Weights of a small transformer language model: MLP 3584 GELU.
Each number is 500 + 50 x the weight over its row's rms, rounded and kept within 0 to 999. Layers, rows and columns count from 0. Numbers have three digits each. The size before them is the row's rms in percent of the matrix's.

# layer 6 MLP down (transposed), 3584x896, rms 0.0273, rows 982-1044, columns 336-447
094:556458532520417518545487456387460486541483573551492530556579490523543547436469536538586425569532423373463524537421508610527563555471521463427563480513571517454524468628571541507556553509442507463503591581485549475628497496525532548546469410435490581566499545587526536449463544543578567526484423421504668531459430399506518487434456472475
090:474585488476522505448516554527472528428489513488544549489413574398392434486493604451486471439433581508462517455442538526523434494585534591464498544434525513518539485519483436485475516431541525401483572520609525440433462511519546515422566526480414494551524423535478488498472509515441504599508517412453503539545427485453475525493470477501
096:363533539505560479536518552472541545446505526522463481539594546474482510565439471542409489541406523537484599486523502642457508399529533429458487482510487507476449466521461450477507612481647497587490476509535482534515473417501540460572484576580539475427516482565455500547485523426521404483572488495527495531453510535480467503477511571443
108:501444521540525473541572525438394491585515432526409546466480464587535523483476539460480529479502552494485522540451409508439549600470429476482489454511471432515525526576589464547498542576506510472374504588460503522490524494425511489501519512477567486459527420462467377451539450483470496436549432519503493483565530481471399514571476561512
103:533507522529394511550496468506493584375523505477456439550526446523576490533580476549480486459476470506508514367516582525569514458420446455432467570511489533496517485469474522543393436523471471586538467545449439597544472487441579475530572534435462472593449463542527507435455527535473479482427516503436476498479586509518578542477490533401
103:557394419505520488501441419542584463504536544440492578468493537495592525514475539385504450455527443526524521468510441574504483449511570517531454421491502569476432595539551547421449411542511542531487500397425591518588548539498494586388436521481509456518519471432444547550510532563519509553426597492506490474526409429556576524444504549505
099:390557553490557490416545466442589517524479500467566485494550540499463546520463481480412506476476438555530543487433414458523568481484420488467370497498463453467412478474464569476515546550403526504393426546524537495509410547466441532425488638473513436433439542417446533535511543520457405569460562529524452503567582519501536534470482536560
105:491544519436482533549561382452489500497550469444529430514423571566437466562545481528539377538568525465507448474540507473561503514485484453471516491537473593485439514465468467496525465642484487404561485479612493571503465560580629482421540541497492525452516522527420505543429537445534472431488538396517542552487457449447603504578463462372
099:424479589517576449470504498457429523495489495445501529462500498527436485523523624560538486462491466481521455521501499498451424465435536481454475444454495555507560578498464526446482536539429531501463522537552568480475480452594489507475503581510499571500484414427389463539473397564575512563526468473402537530379460641545572430478532495510
101:528495534502533502488627447535508503469587544524577577533459487469518465507440505598498316558445536509469486422416584491444446487481445466425516467450508476530490535445437536537488431499518517406555434509560454532525485424497545468463445574468507504420500546420493481466569547477498486460596533583514451460499536449590597498511549479539
101:493536403509477521404523416499582489406414438479497486554478511539486532461438508500510438456515515548526543561432578506529482613522498523521524567546539538505606473593525478452391463486484503418512438522376532528505528431438516444464484531456536541537544467443523443523487480474429579560513555541540579484455502530477512560529596508497
100:517536430557519467437464455506371422501513481462613478513482415573488470600539613529580482498517488481407543467556423450550602486545441491446510477456480515559513549409442577496549609559442518573600464471485585513537507524395481509519523543539421520494562473504546478538452493540523468546501462527547435533478425453577535490534446415515
101:465498383491507574384482504488437502482462555492488525553516506493489404504461422566461505515367470485474578523390470516472528494543451566575419390450556502487518496519511574436452472459546481581576512567436467460489510481464417531536458477507496630483611583568510448324424537548442563512465501466457490559532493448448472510479447544411
100:606547511461431437546427592501431492464494471476462568488505532432442544495353606482579585512525495537484431518466508487569561513609612516525473497476419476501595468473459476531561492543532482456516518573493536495462471531434432512432399461576395606482535459464456461476505553503526548601482537488456536481472449427521561488412531568482
101:451559567498462556565525492529506569527471530550552403462495488491490596498500514464439556534463469606487512580558483503486473521494498596479499543546479525475473481487493582441481450470493540505508487432467391516450506488490519507534466533529525588483544492535541527554526517576465487482478507589517413500421443480470502425491495502540
119:507476556531543424574457505473567598526470446599470560563462487532527447458496550488537496438492516526481581464624482542441539579470545487406609445537474575539543453426504499560531595493564552517488510425516493593442584475567567549445527571508545460498571484500450593404561502548517510457451575485543558604492506468542470583545507531546
101:431422417501566446533558438523472537392495561485469574556397451549581484565487515496570454449498560538522572485421435545492490605441526453490450489507350383479417498457539502510494481423443488441594515489547596468573511489550533490503496495530406484504558488534600480518498500559505465389498533528413481483504453519436393590466500465519
096:471614573456518507516527459481467464473607483493609452411540434502487485530497578423556368413443557582417428535475463601509451477485494516563475467512436522553593475435507525498437498446508506595551487569444544498441492481452595539464444441478453517450457502517508465484464527499474548427563507529569538515464476491546618510481479461524
111:461544500495420520509577502509545522517475529536521477501543419536396464450589510392506465513447468460534413443521470524430505560520543529435521511509429469462508503519503503492416522476427379508408559428512531463524459536533478497410527432578492533475564531449433530533458545510442477601486499516495484461438502573512546437592472510402
100:447576589563477434436377534475401482421572534548517475443517472516482512442521469533464555479478438476548465512553561600472431494377556458464543458422560597555540534553612441554620526514494444531529491476471481540544531559536473459430497587488531500496472612521539500536518551477493478505542543413529468552387580410373502546536583455475
096:499452556483431480558480485517482514382473504441478492478545485553460469515441565509444551453491550510529472455570494476507481534467446523550509526437562504536506536484544448462541415411523486488495507547475569459522574424517435518456574548503537505502500567592432495497421528427421573507433579473415537616519554512397449497576514516474
101:476437436554476507478519576531529515472431513513549551592538545472466493467500488465473550514454457441438462461554540431459494524565402459482537425434529473487503471437527526568436449491493504503545520532493417511557517533456508584487497489341499482541462547461569549487578512417526479446515458476525478551585456522535489520506466521474
097:537454480521503527532463456587442440484596454385452421441496507505517515466544549443504456590427499516505567538398497537567429598431527517417500557439616519560474509487600588658484533467522465496544469423442536516457523563418500524503430511554619510549431546533560475541494459493529558530474497518511566506548495466483520525414509510553
098:491563524470496473474508570479509496519461459496480454472543609566428433478506463492503571564370449409399421520461520553496455528502511468723552495541559503548491484491477391548537500544497531527602490581521415601496518513531562488506524519484381483467468385487442491441578556508499504505475439403489532503523538455510562469501430461548
097:465448523537464538466474486525540471482532474480533533406589410527566557442393506539516468498511540563525502600528405517495503555482482594578495431544483546422515495417477466493475532531425411557468579467516424521437418538442478530517463460457577432527561531494515376463534438470444476443430535512538550482532551414448574466422453528546
101:558521478534442559552565478513459485492383555415514513505510545532479487399498479416410512428527362522490543478465565571474450474470449554521441401435455537528561470474489541447541519459488496475534535459501472545507504457475456508472493496559388529532484603450510457565550591510457394426560522455495551451410482554439574550536535482519
095:554419475513452541472470551490519549507571503608515559468491510536545467400560511504433528521475425489527535488516467512501539582453507511469579516564509534520360553537521495426429441467463458562488464608490514493514607535448494460459452504563538539488455485518463537549490542531451485465520539496411465453379488529439410540528428457501
096:489562559419513606489549542536449524508513544453510522425520492520481416547491435514497533582540521484578514631428547571470525519605469446418412469505524554559560557543564495524519539494468502592472512447470470532421479492543468397457477547552492511430561427489424452592550514525482415498517646452445472452629445481462537536557532535447
099:476539462532520492457525516502490511524493502462460570443495501617498505487527552479498529493486469542637481459545460519489515480545461535406484401431506513492440424511504478468577576485447579487568490547414532468578483461520587504462530501475511527525475470406441521482498476547498462470517465532486510576494454540422423553518507513460
101:534511467485558424501438487549458551446522508465445550511513529474419548461611402464478524543464482528540460506457543475399566527472462462484637500511475507516580447469545511548480527542418502558468546493454441541545462496501608404559516472478488545535550466519526438519433476418539527534479615425458490478520526481495408554553581439464
097:417462479461548488607439554417571497488488506546537513527497531470482545479467513557453479408442489476518571556450483513540478442494487426384488494556511415523516448484476534476591517446525471580449575542546504472507477646503529500588496545470498471436469494439508526412476535507520535566494450518520502413472440617571487487519504473444
102:495504544493626460470551467373518414545559422495440501537523588523513410491483519566455596518493410577479383457507498490462478525489458506504495354501426511521497520551437542550539492483465607510470478532504433522482453516525550470471564535576529490604560482483581479479512495439564581430508442506407550481432511496442486416480478522515
101:567528599465648476461458433488524576372492511556463445488507512515557550543447504488531554545532516571466570486452510530524452510456511467552588548383417466528462479504501506409462496441483492543583406564553476560548514401423524464532577490502459483504516455465547519442491620445507462487497544480549538469525503461470463409467406537509
097:595487487524608603481424453504507508453492469441485491585493612513591599452480416449451567627519567393532373449502514561523483553549486443549530500588550526491430478572498517438530518613491481475472494528558529504527501514478418537521513463499516517555566502493493599495418507523524454595518529514426515512582528464454497520479479519448
097:456572568558519533539538509500444508449539645470460506474465502490551481555506534498527517473528559479538479531498456555432427585500462593528528515424486527551466490481611525546429613406494470518465485494503471481487443494489620431506475540553524432496480497429528501517539512487506512464494525481509506454557429546523587475621594507469
097:497452533510552558555432470498541458482451492512417459423606426533579468490469511491423540511562593493475535508537407487441554563472522507565488508478439455515609562523463481645443501488566456562578573502522446457500467517511461477535425543496505459543511392459538428500520479590478503520566596502600546566441531456440481621465483563477
097:509469516458462460463471526500418534496548512592493428504515479551554405450489448522558522433484480562474572490468484462449492470481479510498487468495526505408512472509507528559499529443489455552541399501439542407521487520591538496533525533470447505551517414514490536481504585527481419488491492429579427494431463489499572400454513529468
093:485514474432456516518520454426460452524584538454538486485476562568525486457496436530466465495526564530501495513432478631491407599470586484583538469460526443509510469481455525394527481483467421432488436409521532509523511483520483535505509529465466539401479425520564460511420483468433436428483487465511497556507522558565515421534466522540
097:533514452443436542514489427465458561522471448516506412539467536489490439472478488524492449476574553577574543595482585494448446471441492542550471531531602482556387531453563474521487416530600478595471487395514479521497454474407505586486527537549391469428435462477456534438422484551469426559581475517491550514468502468531470446495517526478
098:557533498491540518448540709429584430551538510417506490507507465489487394501544513539448427502524611461485571487483574527517501445456573438577466597496615540478582576472519451489502495525566538549469566623485476534396500426501468491525480451454483517434531489582562484485390499537476475459461463457535396436556492500490508474561467550581
096:532495488474503600394506427495501619484466516541494506467451476555452496518462524560539585452507527473518538491493460429466527397464517516506444545476545524523474503537540505401450492513501443553551504446571584549504519550611484540472443487486534512590559504430498407438497420481568519484498576530467449488478500489435455507493453482559
101:438534577468554482541469537506498495600524466405534528454556503583488425455566542546452473517471515479498453440476562442535449514524520526507517551497507448541555461443519597386428432500443472555464461489434476488410568529557509454525521381598389528556520554546541543485449558458466469418616426443520548515446462508454509514453393537432
100:499355451504542533475508529462477459545489597488354483593526446504478577438401495383521491518505528596494451439451510489578432485501448455523513369465563450422500557469494499481505600407452488526494478474491535472391529463500514482464422464430560545489506557473424462439466466523590494549447448496572409566494420481471565522494539422479
103:538462517519612473508445510389536451563466481528541513457518484608449454520447488477432558405560443589523522517508513554507434518477500376434506581583503428517517487447534480510476433558519498525460560518511473483491512533501499506527362475546450477550562524589425518495568467565550522510569495581470585513439446487430616457475492552501
103:532503516494497552401469524493559486448553558497516512409492439490511531516499494534517484429526478504582564537463517556506436449450479606569517481497535556491561539512471535416498490510501620536535524472475525490581545565467551457491482502536485573557536556524452494455470515534554436522384491425439464479598483499453495481537423388460
101:464446561480502462461494436458538547491472421545527524396490436471495507539455487522460433416478484494514453387407491412507500419462434532326493526523419525568560458510494535598439457486540494579538533503566529526566501521514569547512498408424471460475490513580521504515534569463530443373514602568560644514468532506547485507420563533552
102:518450429476561438411471501461458484438479478485523505510644461664502427444526527566513541477579562517549502596421564466446527472498445585519549488514576434520476458558532417466513462563541448524539400546552514479524417496650493471634505421477423453511552445497516455494472506489554445460542460482489600478532551443601449438492510515508
100:457411521590514535547481478462541403497541450551548514399554545511485518511542470376550480481501531501448504504398494582616469486501527430420421525595505562475496409532458470499492543557371544528516536425437503515465540439514448506436524497527394485546496500482450412442394509484502495586583488513487432490483544437390559510497486493524
101:493364452497562466600515466480566514569436494544544398441434466502405480463477396480508396536521466478545461563392516467445543489518500422506454433510520557378508538531551492467484537480447484520524525512542501510452507411483519526551536443494479454523498502532508488477530510427446491497548498484534461430508396465580396493515532437503
103:521514525519551453454484484489425508545470557570501458501551549507451453525472463445392505488516427474444496596520505575512445527547601539454493463577466382499539522450468481561537478466522515603414451538500534459461486558446472568529572511515481568555421443501463587485437485462433518504573450539582500428487511454546514502490429489504
101:532559567538537575519509482461486484538584431496557525493511492483501450521482552548501563527422388423530592460555554460417499506556485494461436516598484538597486558525541505586495548440444494543543445485538452481450599489422489492534574481501521407572429479445595450458541550495541452473452546560607545520464553593523387427517543515441
090:515499496530503461520476479435525517426572555506540551575445445394442514469509554622564542382530466502568536517496506489604541518533483472490585357409500471492453486429560486547528521469497500539470430471545492486463467510439513452580484497528480482535502639546430485425545464479423467500549551606473525498531522473581490492432536543486
090:516591421453499525523413448540553467528512476481376455524500521420478484517532479516448490492436491392610563515506518515429593486538571459513507450453533431525465533499541471445460490389418477468546504407568461518428435504535592531485462459560430450435540490465496474567412501491538567414511594431512476417501542523473572480413562421546
093:487460479498502587574487485495527612529460585557446499513496484428498579515494505482495483565419558488458404486546521508493481569525449474455548491462524466467463472577521564551478471541487469444535528506500528462434537376611520478470535497413519444481516523467598441461511464515550526527506479576524622510482558461504542523534443517432
099:446470498424488503524457456599450363548506529521420525532500533501518516401486576563465520508492579476552434479393511570459492375579507578539525534452572493494504527460581453539465596538521471445423519565552534477587534477436469516516488525521548484604504450506490547571496614441618511393478435467481528465539472487385531486414461579611
097:422505539516601430557423496538517495438567529348619514470494455393549510551490482432474483542673616467507503522457507529469505517503473549531487502504502404480553436415560474556502417442459497423446495439427494563449497650448487541482511433491481470517508608467478504494483477541455569535468578576528532524519484501452445565466449522370
096:482491457484472583542564484509384445486512575424488425525551530487562449513539522558530433485426521442460510513412529506499474395523541446509520532566472417463582520443484527469516478540507559537498400527415490495440540575461463611487477533586421364545476509493459450425524580571477541597594547497472458565532480557533479505476594469471
111:491509535456546499414536503530550683488540545403436512487584461452541519494536541473449537491495462449511517445465481429438502430563464568478412510499551492519549434557483603503513469490487544480608519430488501496458516523517486473604527439482582586620500449411509583486506477500543549449463436508518518460408496530438475443517465481558
100:547558419588548462530408493480447480509468521570534528529526500381429410448438472552454523510519566523517462602461546508538494484516532533526476382493560569499598464456545504451533436431490590503498548438543595450456495490394484535410501531413514440493598487471511489536536589473522505488507525465423481507534558626491501527523578446453
095:471440546456481489529497502501470464462433414534352446452475461465528520502523549474463543486481392408534503507477567470486466605570441522535433447460509519456490521557479507520436441477534507502540523551588481480421381510447440472495555418471398511437455488472485466487444495435558466472547412452433597516539486480489524652508429502496
094:433476480486489554561407488441537473537565506505526561474561506530552519460521433491547509584572526500516534396466558609518551491444530509485417532460501529525503533571579420516521523440525525456494563442450510443567509531489479417463461504465497634489448480458524488490450541462565426519521510400473459452536462530535431499496493481470
095:554487505541493529521465539504378494493419557536486479608593578512455444579499472544515441427470547502557553531514460445530453525579546542454446486489529471528429495463596552371480383502451496465502573401452517567478453489441483452467493534443438594506493514580410464491527551527533532515500499534566480403466421493578596541472415549553
093:499538495477471568555567450510477496503463377553488477396534517495485480512543519500501504450593572500518540623531499493596483498377514439483447465530547550535450473463419448501456409461413469566533464503476450502432486477431534548385490393475499461529505505531550479640443531440438533517484568491465420468421409578561543517451539543555
# layer 6 MLP up, 3584x896, rms 0.0273, rows 983-1044, columns 336-447
096:383403574403448502523579459513482547505448497525546495469451475411513617471409471404478502368500481468498485475583494478503453608508474496461457500482572488599516497482463602478535522532443505535495576368519521540568487518499526467550389399510566573475521512456467455469479485535472505512544378517502542446548581531437484428499454504582
102:564562408560490580545535509454514475467549536423557535498549494562450450426540532515515486563485506412479507451507475559560521434521473509450532445576522516471482472553461419516467466541544418481463493489474592590539470465440502510567477487551451529490477609549515475469361535505437515548466477467455545555426420640492463589523535435518
104:525503464552541482506458491542451517459592542587493505516533466473515538466436523496565543529494493558468457479577574484576490451523549539565461611470550480448509492354587505510427401477496572447556555482517488458537415475572520558476410520557446554527461452497442494538507455453521483508551571545414503553466451589567519421522569535515
102:515587491555522555590600499462435490522531594362510438476582391577577442454506489472472535525518443454420398597583457496480531571481498474590530576576499512346500479556470532569443529406499457558463411470582438515505438472467581455511592501576588510446458517428585547456638494471550525516468484459457473497513545485558456448532574472579
103:509447498525490448614496498502439490491481584545428516535469534466495521480516452436492509388471430533591523456510495602552482448429530552509472465470534486535435503564420536495488518497536540489450425428435523510451570589495466541480517567540404445560500444432459427459552528491540537422486680483519473476567479441540526400487478500469
099:515531409470471499438507483493443486467512504534477548412510444541468513617464526484519437558488498429502437528518540519538532575566542510465432610476505484491435566548535503532518519479554530467533439501564542629517551518502563528419430590502569476492520427544480434530479579436537477474513460499473504504555581514581467479456477459534
100:469481510432526490440470453544540526546452529574489483443398542500401600476528565499547489451531474514452498437495470496456523563553440537470568519493563522442458532622462508471438436469488426468532548475563492545480579533484486482495469549528471505567511416519552511486479460525544465415496499530436425577401583545458503543567526481542
102:433608457567430530556451604466563558534466475456504426495400449522593476505524479520588470479501555461483477513503380499473472464532475482482523442430481517486517517419480531592482496508466571512476500399568465552450513427544453518409592505475628461546469436506452463541509499521536491465503555591456519437526461539445553533506531548529
103:532510433454427516455574440543552521515576442558489517492473415467508487435548460513525452521426460509516487499556612538462525458590521486549540445449517551481533564460427561434416463509507529471599437465551540537510573423514511485436396540401459450354515542458408609513509477433460471401514579569540422564486501515504560467474544516470
096:442483535542653505540595509564551534511483439478487457550485457499455642426529449613471422546492468423525539523523503493516505551559500475514485572511510519525537527596510541573441570505373562452521553465501449500567541617580519541466538465489509434619427492582486535482492511543483558519561497501563537480547489510516559512501469472503
098:488517527465521469522578573541517553544515543529504448592538392473547484499458510490514449537537503508461548360486489497512432553501417526541462489454487562448514404540522526503462360610480456457559539511519436537464431396529476485497487500404563544455545485472462504524467467483477560498622472532553589492518613528481497503464459517432
104:427580505460518526488497494515404472653496523579443598496461415513494575515537544536453575588445469518546528422467571434467517522442461407471560453392438503436490495583571611452524398489478435472493467472474556447471592474457428465514500506511406505533530539468543447496531593447431537457497505467515586463503460524607430527522511550539
098:582557486498504530478499481515463490508467560521462525477512421477453492506479533455501489460476518515483499530507548519493472504496434508574491472469488457510440411513448549525542517485576500470496570466519497487441494467519509533437509472531525565550573420538485487555469564590515448524458542531477510498536530429493406463465530447478
102:477449457498518486483493609479520597500506459523476517482468566447494553525589546526503472479543483453491469575480457456446546492550427458495459586529501501497494536510478478511520482475453520436518449540474554428609520499449530481551494469508519521482472550619566525527407471551545517492431537586532502398429441517493497477602436444502
115:494522525496533443520552481469523537569508526540457536577476461496513547548447500446496467468488505461472578480482583570540404570506520442500553479527532480527549536488528625525526574490472607534511493508470584502475502427504514519435508565567531452505493475532549513444504463537598512409475562499566534581481507467473449497534443427435
101:465497465534447462550623473491506545488529436546509526533540542506483558460471460515462567485463454617586437458470477511462483520455594451454559468463493415521486489523549486477541491471631465510402548487493506426547490447544491445516464523489547478495557544488566560446506455460543502552517580496572526569474519439519546423507536576507
096:584441462400581522452476393489455533421562398496562653461489366380515484515562421429484519511456535532476503579462493605546490404524415504450536475510463504494464556426506517423426534601517522428639514624576375461433441592453522535448484534526496474503488517578582512460459483480410504519490417447393573445409467478558479460582478520544
103:467546476441443497543596433458422502524346536503529520473471523379376427426520516419518393593462582542489474557510446584513453483504575442474465566513385453583461454520467526424543490424436448465425470531509458508540586548525437501470520447495480442397575514424565598496434534533513543491553458523420507373444457535456506590528442552488
097:574592573464544555428488553592492500443492466489511409438544554434575594425528407463392573439501548433478536479560492517403405507536440524438489412389451507415489656558540535475421519524411530431517437453496529541560589529506481472455490499410464610500547492527444506427581520517453497503504588457433619600642480459459575587408549465463
096:477454521510483435471476555479540481443468482500575533547513412466379526590498480454548499496541400463427512453504467576588439587569503498552539458497452530539518476496571497472479436498528465500554540498461460529534536407425544548573532592570604542510432531454516446452545510551424545503537550562423533610511491500450466449571476502508
098:409461455548555457603417428534573494458517476535541440488400450534504537590436425471524399492488435542489540490485468481476497498569414357511477370511476522443632491393535482490515480424552468490501436532419512471532445462482414506453614473565570496464492443593558550553627527408534490474508495482542490413515432463641509419408482505457
101:553548547562537493510502566508538523533441480493487459418476486516479491453472476485533506512555479553410425439535529472562441505435491517524472450451550503486427504491431492500429569471385581524466431563462419477488558548426473472524585449430439378552519526497568474545522480428533481419525497520457454485460509509461501547420403518499
097:585416476512462460453450539453487546482449470520492524473509506438474462492514456562567548475502493586508390505501525384660517474548564417469519468439386524543552524436376464519453537507489541521506546558462457528457495465463527602524566454530608493522454461504547619433464443521457522412542568458381552475578497525506436490563475451501
097:480453536493497472490559431440452498545495491531502600541480441397490538492516495515491478537580518466514491484492502526504579465501390594504483514395525557530537535596485551390382535530517534557543490556535516437481450474468505507504479518493574462437497575620546532504503559501474529386469470460554631455475538409535485528499480521484
098:443476493507546547424452491496584542517525544591567411480499486494554522540379458505462551454496502544544389537520580397527528424532552513440570555532415522439439540569507511591566465471391513583469496477493534455533518497543507491477534484472498496534517584505470541506549501592544542557519476522535479528557538461591463497554591504534
098:466486466493596541405554407394456499573554527572520534534507524527573508490438567500425378473524544500481539583532448454459475621479484480501520438515495505527505509434467451446495498454481522522501548654439490498467456589482508507581473451477481511488536454563558454454449498474586539525461413544499634446505502459506445453455460511519
097:544528471451520523512504539549531603468568553561539465449469521583474484529634424492481408563596588489532501470512527401517468457586532487508525465536604480406579549503499499554451455534427504418358421419467545595532473554525506602569543512431440478568415455407528540489457502581583426419521425458459531468550480546537475475542433569541
099:437483540498516583436476535569469538450486469502563472431438446519527506496520469506475473473492499549539498538527457456433395540516443490520542550525556576503572487561533482453573503599435589541506384560344531522505494500431494409397528495501464559544526541561533499569435458560503509496544636509452549489519593520587520490509561419516
100:404547531429432532442512501543503529502478510453489538509613515482487546476397490515487505487604479431552505446494482490551548437462447482444434578523482483439601495523532481483513518401444477528531552488432491525510486581548541380455563518422519498481470492481468484426601491505470588513508541502374432490554454527471457495503528481604
096:477522478593429489451589493551445532594469517496475472460512555493491555429474429508519454421438394522524479608529514514415431413536527534554441548502521558452471452522459552457514449636505551440510540532518446556524538498468488510507487453492582474481571433612572449545491503492533451463426411509516582546563423529514458495446526605455
102:529428493538488466494408539577467401426574591480468530501488437472488505485510501600475521464491523504496457472545473436528463559473497442511538462553490494475455454477513553526550535543426475410522473538605484490485496534384485552553559562492589483539527512434352422514473426449554546532507515444399518452493570550507506494526411482473
096:546471455557628544607478433490574484537500486528493526454470412455489526457482544481470560441413517514467454533489358511551506428507469420470513476544522542565489493481459480468510552518556483479629583530540445578434491523434475541505465552581564497503520484472550388589562429444513473465529463510535505474558592457509477485409438510517
098:533497549512509521490405461544545564552501499490496535453444501424488566461493509482485523565544462503498524536530515533576562499522565484484524607501450497515489434513502475515510469519583450551515518487546459514497683521454457596505404554502588441543501455534402496459431491379585443490575511456494463444491615586574534500428509493481
099:571452506568468527516455502556567471517576516506493513551528477561517453478494503514506433486452488467525502593477497428440531525429568546481553432418582434521566469425592570474582480511492468535545399497414432473566515424551424525436445578530477595557508529522500501512465556406570512485537476421411421447529522503564466489487522400458
096:481406440517528546526521452513498491469447622487426504526459499494508456423504504489514600495379542434494515502522439555547499590481368429471602444482500518571562479444416418483431573428456493548462565563588460570466448380441484407492467494457511477482469614567420527541444477453490504521466512491448477618477509532458535496537564611388
100:367594456441515401467521462494567490436485468573507419461458519479464467433545477523549398513461399475468539480519469499433489497573507480531457539523455516487480487557566529546484559557506452468570416536587493499541491454549440508549436508534495423422576473630534491465429484551514526506538406518498481519578604503544547464512501449451
094:572549534585521462472458481512491452485486521562469584481578443509493492490469500497460546472484539570502533577535559498481550508579576608559498474452518473424541522542521442513463440589528550493468579386534528504445415507466530447437470558578465393485455546553547564431592493466509516437419539583486482537465535495526474505545432535459
100:455556453515476529480520536599556447499463577442357456534452536535496515483549476463530460503502380574491478500524527551576469572554455498511405488495444501581500462485540446439572490507562469496484481502549445535489534481503538584501535676550540515534448417439553499570520496592556416622613439559508571376529536478588464494489542422470
094:498491465484413496518495561490494476613435502468491496545492455464561529503398581509475634458505569448498496440505513589503446536503494496547434412514561469493692532573500427441492527454416508529571468490551545450503451514447491508518618544504540445526517522449541451472477562474509477405509554525552510511462551484478515615478476481459
096:569505457375393440517529472467475484517568452514425485487544393462610460520509581522409468527485461492527469442524531510484565475559519528484628533466475507511492527477469512490566514573510413578519527555441486480497506494383518533447442510473519616503469415471453572530462480535483573443513506506465497431532446455510386547492667467508
098:413451400485541464438437559504462460524571529485500424557512457444465551542502570521541450477511546573487460549458536496413417501509524504437439524478553463496497532561499482488438530474515527521594462580571470573514516456567487460540537501530566559444519419510573506506474472467477507548544384451430637478476550446447489487510403586520
099:559463503593588422421451558591388521569550510461450418517465563471474601528463537549460508589372463584578470364471466511491431535474471503467465462525502477505520592433558438442521555461464452523511457564458601478378476517571541562420447501564528516554454494466450502418557463577544497534439424544512460552534409453434502437549568545561
100:593584527524572517490436424464523511429434421465538430510528435565454501470528439465534481453485504507482560454488560481600473558429453446496410539570511557480524431382482429571500459616571519548416483515437485588529435551492479476515486493556441511492493566632513470575505504440453571637510445471464589453611477615426472523503529517437
104:521493579458579541388455438550524487416582646492578564480422548509474449495462514506465501598467449467445480537516521525462466471507361548456490520580474427598559496502490562436472447438548608542442596438518430428506480451423443521481474474507469559553589465508573519512565413547452529522387553487562443450455497504458598532499503551522
101:509553624613445537493564460518600480453503436400506509549430562590452477420504539486520500398500394464501523475457532529560528548496531459511487518415501436451508469462524523519576513474559487548443499521535569519509482490553512566457515470579398482476489513420426515481506499530562476485503518483363489556534452462507511482398415540481
094:472607425540470499524487566558585551427483439454456524584478486548484443455439398499418571502439498543486496504585517570521470479475513544484531416501515488521447485594418493492537583588482483521470480458463574465560456488456459632460565547551502495519517529491609513487513485510468508579519511487552526388540561486466470440520514605513
100:525400472509503577509457467547466474518533395547390545591552477484590475531551401500552524460513546538511479532520488540523471486468436532576440575516552547495473553450506516521511524635431389536527447531493477550510567549503550404615499574502499577595509429571512500522584490517477463584512540456561519497581504528515473553547514497566
102:447499498518570561405449503541493505440529543432559423425605414448508573440543513516462518562527538541510505521457478474441529457485357496576508583495451457419420522541479464517437530484539522416555627531509525494544450516422408574475471489447409441475432530456450468519540473546518497549564456527422540552479498475505534533494486424588
101:525528622413439491418459486498523512563461463607472522444504447504444466508509484539381560546568441562490473513551428510463540570512418641478585503550514432485467462425489470559503536486466464513489542472494405539477474464489468474526479474417482442490409498520468564548484478563465505525459434538538442441523495471455480527552520508538
101:495500486491469582518521430536418560540494402468527569517454539521571469485472473416447570520499413560538497457512468499565545546517618565494476553491514529542480504590479512543530446549504506496421508455521472509476532500490471474484508573445514603462454464511544429553476452426428502515532386532472595530537452541570461549619493421432
093:486472480520526496529486555537434452512530559576528471521529541457505495475523449451560520454518490522460437551609535530535514545398534519516497536523465506490568512533493512565569483509389517511571420519486510443580493489491580558498481440474487415572484497512506440564467527504460544477460544515516557530492422467467522539465431439501
093:500485462474562556460504500525460461535490520452488555448454512505539483485452542532557491478570452453481428452561639595460496364439489555445496517484527512497518500589531479447486435429471488472479412579438509552489474571450515530521551509546559561491444524444429528474510561539465490546456438513468591546419524465460433526519513460448
095:491557418447584537579399475469505512441498496514555494570475540395523513424439497432369496488465403607538413540485537439435502537521533428570438443398637476529469512499479508580477484497514432583464532467465442510427518545498465611534498471507434538510437507558454434431365470509403581555472466554524567466525573478477554538547461440498
097:527607481520486514466575553520486572463504521562464483502508509536496478526503514517464581588482475627524446577527498522557461417570441429495506467457557468465534488460584528547508500481557416458464486397513475517545504505479541453541568511583505438446442497459509522560550455511580532566498559435578574491454476489381556547463534433516
099:448581508501499529518479472528569598536537491570516478488462497457470540554487530513505494487440432538571459512574525508488470587499451551445439481506432513518476515407450474545528513483494538475483526652505503579470413493443467497483478442532534481489501464626529444424574507543393506496469428455462525531575437448515452521533507406508
098:533553525444554554487430457602429544436517456435378388484612495500427493515492478484483517475489519547512503496506461545509434511439463496484530513488480462460465513488568511482499464518554457457549452480529492590537557558600534500436611511564571462590387470447505556491461571449482519467523464545444599549459516601510467453392457424498
107:433566443399577495459634478489493475401487453428528514534536547428521434553446474507584513578485567517481467466475584494519472522483538528507523620547462539461488446608479541482532499574451518589522477549491545380519512520473512404564502512508588627486456476441472598465576414458501569508527483551490531487501594465472446435558493533516
104:453530464594545545542364517437516419434425441462472531370529578472496528484481458575475465577492465428445438561567579585471435473428497507437436356428446483587551503419419508396445513578486445551438445505446435408524441457478489574479456585428511481524554433488494483446514525441479489461460523451464476599465502531620458507493562464467
096:531478555446508547469521566516592485425432503508415495516433524523526491491502539442584480478515405492511436586429451470583529640526519540640499552484518523479490487558458527470378428517482421431541520611432438496489499496435468537480540563460424474484509415495485455428489533497649501581450547499463449526490540537615500410502533478374
095:531530599550435472552497462538457473458438523375608492452570458431451549443492528415458428527485610503524512486557421409536496480554485597591437463495603516506646535451534495532389422474523573537553510467387539470520448469363523526499576588516501478467506435519462464536487533438530451503525478532540507537501498449527491509479477545403
102:464522488504521468459509497464489518591481406612493562515445483543470535534498608553480473483487626548465481536511569533474516519509511467528500400457519477488523528436445386453509517447491493553469499492493565642540529470507513448514511569492497482480393442437511567571575463503507571444496601485467537451498474462517540526451446469510
094:441510503507390495469522543448522549512579495422486468407499558517556525458551525534467513380512440569475541435492515490566482499493480429502468563473522445441485463562494577445348522482492516520505568469523486508555528516487463486528557476434500425547418487490532510565500438448559436444495503475515621481489579468536510504538510514453